{
  "num_attention_heads": 4,
  "hidden_act": "reglu",
  "norm_place": "pre",
  "norm_eps": 1e-05,
  "qk_norm": false,
  "attn_scale": 0.177,
  "bias": "all",
  "init_std_qkv": 0.0442,
  "init_std_o": 0.0,
  "warmup_steps": 237,
  "batch_tokens": 16384,
  "max_seq_len": 384,
  "doc_mask": true
}
Each number is 500 + 50 x the weight over its row's rms, rounded and kept within 0 to 999. Layers, rows and columns count from 0. Numbers have three digits each. The size before them is the row's rms in percent of the matrix's.

# layer 6 attention key, 128x128, rms 0.11, rows 54-127, columns 0-127
082:490488511532446486490522520551547524494501550518496540536459550398623525511452487503550417546478550463423577582462423491467555444462615547472469407520535584542525573519548427415480551494490441591429527466529521447508511478535449501465478467491420593499538567500462501472532359489470465474507518464449578532503486461607497586475489505453486484522459570594510519403389444478559470473483
081:442511448442477545531541481454452414444514421485436482577519453550437515505478477450402560592511528540397523423543497504491485584532398537483546506536479369515569363486538465526553494530476510428568504679513556522546541537464518596522554491507589482511438559487499430476529581501536499481489491610490522434501531484453472491477466488461532542546499428475493472523459560472432513501478
082:515520532517454533500540506516433352439458487518428475456519525501479525443493482516478504535479549563408456502582468546531417538489451520486554479514465372494533423515486517546613548540487510521611539712451526524502473533486496653475520447501532558497506556481507445417501514437545464439514446536538544457423526523483433548488459488524570515520509389472480450516543536506456526454528
087:527544513514451467459533503446459399440539443570461477520545542548429521501473505486517445558532533520439512483533483456434410475488427528554615533429505446458525456447571505483596529522456466519643548663527569524478504549561463649554477474489564526531507554525474448442515527482488466476539469533525460501443516443487416542426469523479499492555555351503487473395514531507520504476493
091:486480488512520496481463465489409417415517490513427473453492512534498462467441553519500515472457522469449505566524478527577419494457429541530616552540453381513565426478570481544558502537501507529627484731423567488581477517550507618519460451530543540495540528512499462459467501486506470433501490533547525487410555484470469538520511548554499525598521392535521478495551533540483481525482
069:458506491485517563457466452462466593457490490458520568553403482472458487526477434514411535503366512409464422490482408571486491536457556528592481511537494600523489510466487458556431429450523492451395450423504427533522433570474479464463528512500421432461462446482469528587447437534476521507390516417506505489550524475536496510482542463449506589442544594563506507570478438582487575542434
085:549531473551525508472489519487446348470525518528403492483496527530448572493504507536548478526530506509460501487528529457480406498439419487499581541470469324501593436483584456505589525527526499519626493664519525504468462560564476664500479513493535518475514533514520464512434429508488491463490508466539460519421484445470463505469473502541461461561559347489504494472537505472495530480457
083:478421477549504564448531508534461443509575474507439396512495486456566426444444530440489507443419503485494499546571449593383527484483448496454512442605480546524525490560469515561534490453514506473558371583407512466499521484451531497525446451529588514532531526504515474499431505531534447454487472498534614453470439592404468433555598509568504481519518461548612460582598509487475512520446
083:483527503507545464525384409632456536504510447495562411477463351519451453467431495442490535446417499473464460492448464557494508536492565453445481566529493456433488448557417513593521406493503497448557465435460464513500549523467444403528487530494457516538486509484545528521430591576497410454506500565488538560530496591548521527491519520517513461501585525504454373582515407506493509583499
087:500589465562503511517474466498510501505425504500457457471575413568460531514443475523529613571573488532403505532460505536607456535535485452455610512557544428544551457529528497475491562492505500480599488502538560467518490534461543514432559502518441385546449484515597420456508396417459492483556519539507399489490448498625511531468430496446499478468577499504537482539444430462455519475362
110:514490521574527504467501535504487362373490498572405486462507537561514484476524500525497532536454518535431428522571482547519471525463454543490582462508442390421519423546496490537542513486515486490597496697485523441564468539522505672536474437493570524503445535488564457460449488477514493428483495582538530505431486480391472482494502487541488508513521383550529423526517516482458491489489
104:503524496482517473488549418484450453520560457448483537456536376568556492498398566498435541481459485484380478411558481576526486511471444478493596490490481327481500404517537499506597517559503564404581511657551505492529502530498445582548504499488497485456446523499481461571538464542547488487544499519508544481389464525508485527477542543495500494544513390555471489590489511468537489553432
101:533453555482498502492511500531563620486473513534604483494555500464499522523469473526486455484546492487565491525446464438513541465546598503482407427475508677465488586479458485470429528503465531546343476327477413510506495485487494378464420539467512501496461486491499581478593454479475484566433491535503539485551558519506545512482493493480482560421550615449526476445482547532503457457521
100:466539519575506528539477493443532556625487481548569572495383409453544476504485477521472425473518529488531495479516422494468547460505585486506461577477484603530410551504509502414489542581480527474472527331575515503495470585472531483373413467565452434490513508520585481523584514518449447507521468524516525601536591438439452414529506509518441455497512496587473469486483471557548475532501
107:435533543477491503483501433486544565500556457384590507509480437526499496485453410491425586485493517469493443442554517556460534548510466453526504576492409511497526436522384517533461485495479526356395567386529452459488459410439538463528560527520485491493524526456445492549402519479523542520474509466549482533525480584570520495557566486476570594486468554518495490652508445544494524600454
101:453473377492453535491486496476520440496555459485512565529428439508470540451506513507464540438561479524516529498474475544511477517522446440465498424523489460504611426496470559522511463498533551405554558518481473426532478482465637497503626462552540463469470519477456454501446456480533429484530471540551536506548465465473461458585537543490518499474497454565575532770541480543506469568483
099:476490462530474530526527421437494470482518495477384490504472399518509492549517532402537616468529478506426505503554518599569504503441398513477576474537508379512557435518513513568599475466491521364483393563457512493527508458467557571505565517524501548521557493485467487508483489466566450474514497503538561562535456498465510480495516533531525538518460402423511442679523535532424469594468
100:427489523498484512502436463446543584562557497396489601512466438469539503515504425433474589502532528499581499487490523635454556519534516444469448581592503583500492480531421452459443441427461510349427464414527451489429475437452505416431516506555473552496522538457493523583469519522492436500539504484533508549538585510542509480508556512474523537465456571504485477669525478477487476553496
114:478462512506504521510523526526546666540493520452603521525481492432515512525493502489459502458533483508570515476491495529511574498538597450485423474511533632520464559521442545457411506493515529469380474278513409496502490471503486351521446516487481459486479445517505567510552516493491537559485503503494469494555473499549529504490528501479520512423495704472547519468470487493534487463521
098:509509505534511531479540520455496456441519513506420487516418483561432509571610504492506606438491519557415478450526512520513482490456444554492590569495515393512493387465572546540562563457508468450524529682447505490544564544514501639522570510497514503462574552514445426469514517493536518442488536522539467513438473510483472443522542496531525548614462381426425544568503484525469492569502
102:550524543536521506490556546579487483449449511613505457484463571482523553506568472458573420542582497501520466541445460505524504457500437433500526441520455495436482500471501506452453603520484482678529587587529465492533485487545416603570424401463563510499481522419536492459477461470532566527490532498430481505546420437433479554470470449494473498505539449440458499324546545532466504461524
106:480456492474507508494515477442475382473503478553359536534486498563497535488448518538494563482471513484440503511488498415469401510505392505469585483467468394411546443491564550566619541524480544485581510631389564549553467476473519674524540531516521478505524558495520459528472501511571471467532474531544470455528583426506477494541517533520478511563516355523488533565462463515500499504482
107:508518489520519522493520481491468368447478425526449501481472537521484488523570487432560461528517472474410518507551527490501415544446435562484586493475489324503592439507509472557610501483485501487609554674518524435563531552495466662499529496523530485463461514540484445500484496498505429458509475520541521500413450481482464463483533483507563471585516339522465483490543497504482531491487
098:464537570514505494490474508555497491497442525531588546477521568427539522459506514447566414532535570461579522509508517442469465462462578474471448505499517618612500588507576472401472543570472516633493543438513455425417475438555421515515459513467467519507492500495576588454569483551494521518484566506497462486493460498525543530524484417477415420495533583498497450324480493438571453442494
106:550543498562470521477542465432434385529480482547401483409499552535532518471495510442506477544475522500418498503523496539510425501474460510477647490513444363579503437472540487552628549507496496499578543683492550487472468496501500650503509445516525547490518522538498455473528492452528558453496493511475492488451449462477455534482486504490520501587516345508452534413534572528504535491466
107:397447500483425516505482470566521591514501495428495520537569512492489479515539552485443478397476541510624477469538500474542541519591552452486417452550532594520516509465427447545432441504485642416396630400486456512496507404511535469474545471486471488518486451490473484605416566517526526557490485490487488444520472495629547491425521486555514523465476563510545535540500501441444505583483
101:562462532419500500523550463451522508577543496485582472533583463447352495485556427436424485415461534575486546426536460493502572531521543406457428489539529610556459529541431560514435446544439545423442510417536450451522534482488538405518423517561494497464452522547404500567559475479448440503505515459447541481498591559562603450492482507503468467480500608542509508540506469458501492472554
103:528479533454595529541549493479477440474564471458593485529532503475486371468407418423420582446490498507452504488487539572410497540525481377439518576551511428523487429518407538579493416497511495382466493461492472548450471498452517461532555514512464423513511554516509524577416513505486417527454462477500563602453508621545492506526542535511508512503528553438437492625504474510501541553448
105:486507507494502509503485498488568647525476536495636522504496518442499492496486503462445468490534495498600523524479508497477607477515606472518381461492529657512454560539480516437422465521523462577388523298476468550489488475502506345475441514508512449509552469474526566518495460495452524524482501470487525491544470524539532483486443481477461501458471651503550525463496510522551470464507
109:411465588526456540526480549544590588464561479442548501460524535460414578485539510498473504477549559459555499535500496479531503521550544476514499562502547585419483488468523547528434535386463550518375626348509451520495477474507440331450500437508480455481427483460479526479541474508483596520519508468487496515478438596478435546489514520450477550447494611507518562423484521489518488517462
109:494537488470523511498482449448440337453492461530418526501517502548450491524540490481522507547471515528457471487499527490496420532458407506501609507506469335512548413499548467558586525481464448484597511726476562528520483488481500674526539516469503527523502540515492420488461501480555484451572493528490484510416541495485481526508480522516499464554490366508507486526493482540453479526467
099:491500517462533508505445435504570615540524518457608506487492476486493469523435433486462499570487513491523535419536498538507585476540572517518433457517479615560451578505460460505472545530463462468417464301503508469493514450500499323415460557520508523469573473481503530559528475530444525523539549472509490557510508554544528441523541475538526578402433648544516496493476437518538509512516
103:452528476497477448500451555585538655543463560461608558492553509453528471452477556512543458468536552493503460518499506506461541474531564477549396600531497636488443566494524492491431485479516488514460423315516407516472485466550483365478454506474477453500550430481497561506491494513496506512471480471535538548507442508540519548496479517478583516407490675459485478473521510502497473506546
103:547579522558526487508497522504430466459421511551500559474456644460580492561552480440527442524519563532437507484521459479542420474524490476535497501476423428556467516410599562531545558468544440622578497561483532556561473578503431626548479438481531507521463496511619472480487514468485550465494533539486484557483510437406450479446466449480475386501511471528497477366446474495461472443463
102:483497496509521431525540534507603587377479521482566495494553566472424530553546517562452551418525561534557419448472452539435544516572595463560448498465541570512475505473418487477445498489514479461434565367509393512511525457488580349400484503538439396502471431483393563490557519526510521464489469482488473514518538530526496485549508499551530506436519575515468499531475405493510523574496
102:436519508497475484558488547568556558486481573518553545533474578531571550486564418554437339528443476446490492542536504497405538438535508521467415398411489520476499616468525487451521549450556499606457521422467467505501550533502495459549493564503513492485508431536462583534585444470508549486496477448431497501479467465549426536586512476477500509469554598535500480369547527500503526445621
103:515481509458536486496492497511513600485595577410498522552428437442473446547577555486450502485514435532574488495489503561476508537500584484521464530528480599499411550519406510454479517498539444425441476297487452532472478515485517341472503498488447492526472496523497552524491474531450467528555489495488500546568512566525573487469528469413548561429464654451510555573535452471550492553503
099:479515505489484520514501450486521530526563451510585505503397374475483397551449591454440559442476496573529389425552468541586562542512556396516498558651474452527508485549522494510463554569440436470425472468441412459500430481443453503560459483505519460469485568508498429527464538495478508500499516510475526527531477531556422479455515521433388501554571518444420552614542480511488544543496
108:599463542523548404507529512487542576526508467499506515491622458469516494486506530521441516421497499441542507568447528491550580414486495472441443526534505570502441514521381544410367458483452603534426498409475440504468550457514505388419521528494420503552498497518482568436554506542424467516515487511468523525588515508599550543527454484515518493438537628454560437498540553422498525537457
111:511471480461523504531555518503478457502557520418439537511529508550484554546481534529491553556557530492504503595497473486478498502444528498535559508500509415550441470470536472571529568446534542455590561645443482459470494416504385672603553380460548513520407549452547454497404514538500467464523478539547473532445581491491441447526468521507454495519516409475481467483446490343511501513514
106:518450553466456529506505506519607619528483512540529461539469413435571436539507501483467496484519453522537530463549508536507576496500576488456417458600510633508485591516422497454451455538548470488392491344525437464459526408487511344458448540524462512503549447525460561513520491451550526510482483466466485548589497524503591467512479520557484607481542620493534515505503517513479481517562
103:571493543435522474517494552542508553567475530500546558554541547514486541502505513489557424562614547441553554451535543479410509487507591538554413455429485604508472518482556521387395493500512519556430556393589471556468477514498462422480432525506419478522448493526463586461569514548471510434501553484471490547535496497548500520440480506488467455430548602548522552353496548520526484407544
108:537446481491471544430505455494522515493443503464529557629509513468527530648419467421453449376439486462542454553482442592543552523524529525505467561543366482600496486485486488467521415504607538534528528546381509486501539512512442521511569413515477489491497535561543488485507468533543553462411466519518533519445471467410494495539511454544429452498537456551517524428402526486620459549482
106:552496454412429475469663511597449412424588439528501419538507498478489502545526547476410438512494484448498509359463511499530537510458462539515533512494491480488544513543502507423495549469484527458526615572542523491557552546579498529591517622560421461464518509469506553495510528483516556517529461522528463499552457558465506507425454518461564610643464537491430526507563498514474484484566
100:600486479575497525422439549430544467464633484523452470502528490459464480499440466529487495491549570482515556539485543485491539528539492479438448579574557540655597473533439551553459477489505560440443612541525613479426555536456386506455549484481463507474483461504560504454467479529468513476454595566595428497551403479545488452424444486514509552487498486447537494501507483557451596495506
099:486500494458524457513506517547498528560527529540503575489541493537513537512460486509550491488472540513573477527445455466521526467513573438493449426573487594506393550564532531506529537544531501637457542500433550540506536603522367524528426522505442445503559446505489533462575595568551591483397449493469460479429422488337555467485500513529397436411516538474509508414450508512520421484505
097:515481545440459499516541462489605615566380611465527545503508432518470465529458519496584513483474455494533499640413435544535429399497550507482412493544543580500483543496481501570506491447517516580486441453470483552587480503545461425397454498463535542535509524516439511493474521569402484458372579467439540460451484457537500494562513443503489406483475469510556456517460503541566506547447
092:494502503532541460521498480567572580518472573447469493459488451537521521549504563534528449541512536506522488558404434490501488401516509492427440491537541616469490605532478515504489512465473555616480532433440543607598528467567427393442397515507520513541514428454478555474443528587405445529410551468388458463526487503538553502469443380506558447510531538515547452491550453525515471486448
101:497505492501457468532528483573474533427476520511440415454533493513455446504480554518586506526533592515455520513478475520495478435473524499408472448597564591569544509576452453454503553435401624473510514588501548604575549447516387443507404552519462514544499481481546531501460605527407482539459550510458476448557489486563561495443392505558514519513518540457514461569542394442437466535485
096:471484494498492505510504568482412544574593464422547533471508474509537534432538541466486565588509508549503588408537496470536582538521552519539459437505555543450392510451567454519503491521462487493455511340540432498435485500450534444488508541513444517496491456486430530587542424423547585510577392481534490540455525486389508406536579511520439505523430534431506516443421603499528451503534
103:495488454525530525486507574445429361499553414565471458472522589443518501484569469478512429512517528492469520417548586504479475588424493549590597487434472406488503449501569476460517519515473368497584503607500502463463464498511513662585536487497466475465452496525567455505505537468530507476569464462560530542501515543482390516530532556492432572552492427500446567443487518481481506450566
086:564569487680476442534527498475583490461510562519523451507477497487540515496453569488561448463435488487526432479473536543499442429460479521488447474507518544514583583526360543613520554514503478541526364448454547499566478466602485416438515480464499498530463476516489545516441511531439483489431518471509435460534481558508504516571588415504525415516545505549531445482453425489615419515461
101:516556427482441535446601504468448367432558385541462500470499559456487482504563461480502506487558537530459563370586489514509476561419512504527561494476487371474491434504543433507560475472484455437591541661568558417499526486489527616567562530479527496463444488548546469483558514476494514541560481473515495536472482480501444526480501553551496531574487423482450557523525448438455560517533
101:521515453501507448484558514478487399490549469546400526412473543543487504501511528447549425465460502420529445582439528545447410491441454505527520517453501447576561545504527564567620524494497519560548546572424499452470500556519366571644488486453533494485477428471476419481463521598491516490416458482500470455484511520441419550507511488586460453554584384497502455443491422509517530511461
102:454520491554554508564439411505539613472393586448515497511477396543514498472416523491538547532399505528558467549471538510494507410556490465476399526565501550515551571585453521562478541446507603537422452417427448546564502518517518389386464485512508482594525489464456502496419506536490496475449536523486478429497505536522545467533480448461553420411536573493552485539490481523532466560414
096:481502484446494560470500520441427414530613419562461521535517577454494499465555479488487492486566472491477524421564550471481507608468504505540560496435453415499497412470573447444521465502514335474556528557588533456446457528477548647541554504480455509435454477544508524519523473410554466472571473457565506568481492526493417556530548527475420593518459454456493542443529558498468560446558
108:519497541458493505475552498553552550485497583540473531476448563481507471569481481471561437527501508481514503636527386515519402484494473540476424527486518532597446524419431554449469405472522481595557533525483605585561468505511489489467595435450564581471501502456546607426476492501409467556393587459388466427464495502547503418497455392470536506488488497533553487490554485509484490480475
097:480484451477454528496488512415358395491490453505511548557563522454515495534514463440375509482488501481450517393523540535522570572511468473547593510497454416521487434459520465525597422506541474433588557599569516497485484532499594573451588490534429479482410496512593457512493470441525476475562502466486575510501495485437418564565495538464478548579444421496524586564512544468459524536542
103:537530466533465521448546533472448412423530387533436399482500530457488462496550481513477495569544521509479516430569496508494481557407477520512602522475475388505488434540547456368491523524503517376575549621510554441523503450524538504544543541546483496442557513520507446493508525416561530558559529523576563529560470505519532519495446568526509609599496484502482555567613418468454521473540
110:638552522433406476460548467488574389483467499539447566559532545479486452590517465428505469412458493490517526559501447516570476516516555511506435484546451493558466435405430477522525384515549523506549494534537502481515545590541487577531601507441454543435424510522496526526582554557451561495397469498535437482416509443501483501482620436512473433550495431537474510411502450517559512530498
100:462543509536509580510433538590554617542376559466422504507410469474496456521442477505479566554489586550518452599523494439454499460573540493525417546526575479536429561526507457455495486504500580528473499454559473543558453538508512502407488526523548567483587537484498625421485488458537534526458534556441462442519510502560451435465453412442563542420488533473550605518554466503474567453542
103:482501522539539453510504442560572622483399596441542490538515393543512524505434532505503530481455489494574441628432508537502470382544485504477387450597531603534545580527423554499432540497517583550422470382448439525518527511512480423459404492481514510548542506464457508503485562554423517480448490491481516480509489504549565444503510472517523437429541554522526441541487478535544446549436
124:556501509445483488532534498429396471491546524528491507533518523538455472518497489529505478539460456451519458380531519492469550512504489465559548602465456431479531520496476549468539455480511455513587512595509440518614479503579482556507646579487402504498523467490533476439502447490519381516485568468480488476521506529512459576517490498429545584651458385429459617537433525527409460478564
106:514483470515525455513475422532567610530445627474533547539506383541482475479444514503490567451404507510561473615454507512506522420567423469490400466597496541538596587526437573537481494477515595516397447396493456464526541547547493400451411497511501505577499495469447512514440495558502496450455533492496466466524478467528515503520501455508496434456552543513563417593507504532529516550413
109:584464610557480571501399465454571437592529548460505524470480554514515491508506454487551520556539460486525511580544526427484483528581531489577417558496491593518385506425519506566510432493507539519458414417511513591443470490446549430452615425498476587460528534508504487457553382465492460472445513536424466457501473490482515471543509496444520490483441513487543550458420570507554461481629
105:537466628489550485499419471488569404521498530472474475503441491593527444530554501479453454465574456507531486563464481488514420551492456500523495441449478478482381488452490534638493457525507553518567456528536469613557505472454597481550639400482498530506541569458469429505496380495498506522541443475478392463484499477448545532529573463476563430482475483557525473457428569539576470520462
115:476495448533582547494544496383526495492553541513547426445519574445492530508564487514443423480505435448417536538613505483420552515496436513516556544468497501514547456434445526372433493537481320456515435499528519407400493483527544488481563343505533567462447526559605484555549505479472455511501568535504559548519529506522444544568493468511501518500472449503494538551517558507520538478555
105:501485554524487495547471471516562629489439622457552508576545406503456540456441528525491573476439495518548485611451487510518507450578500477442424467577516616490485546529445537519406532475510573509402470367510413481518508511463528387429427482477516462530536497487433564494476489552440499483501487476506472468518530470538586437484516495513514415412526587529515413563481533530522462537415
096:449457449476524506470553525468516430547535416570446504464490572521556571511578474504525436479537524507478467415514514496528432539400514587562526484359425385488485455484559474424540513528478442511581517562460560379400482461469455650573482465477583496508486497543511487541497508518510490529514492439578492558416564461478460578505503579571495551568548460548458499448534443503537501485493
105:470455510551576472515464467536547565523432588541489544442524403568494471469473537537565510427410537503549460618422474599545394410447476528457483442546506536513561559512497526532461554534518512559501473475441489455503516494505432516502382445467535468557544507487466452547429567617468514449445516460476532497460492471533533515508523470541481398438585488591488414484555474531566501521367
102:596482527536491497491429494519514471472479485504430430376532519517531399445534461573603520478562614478453495538448464510534390509496521545440518476428500438512601416480517536531488538452441488436532544555552530417456522447511429598550508439481510577509508565452464455444479530546401503509508540508487392522444512490522526425467490586565518477575467428485536477515565402435447505561465
119:492500586452477475537543530516507608594547529472539468520547508478488536477428512536467541527492471501571515562552507481517569490598569533501435452517587679486378509438516525405406477502487497505423537349477497548441474473454509373424524555500447545490516449481459594483550460468462499559474502522441535494509470496501549487502480519477501531460464579453507513459452580481505411494586
104:565515519500504500524460506560513635562521532445473433501538509508485458509467548549493570573531528526493521546504486461485535460570555464429399535582612585548445534533403479439428572489424625467455526437484530537500490445471461365446425542535544517497535513477534528464533524488499572543424526559457483453542435518562530407477390486493533586508477581428507502504566412485476481499495
102:528517492547515455528492495537529647492476586482523461509485394533512480498423523492462522524455528477523467619422498519498506398559470500449437483630551563536544589553391547491477521489491569522416450436480432531513563475527439361422449476498452481578559509474515538496469599563473485503459520490472511505565431536494586460520475456466536477394538577525518436573509513508539438521478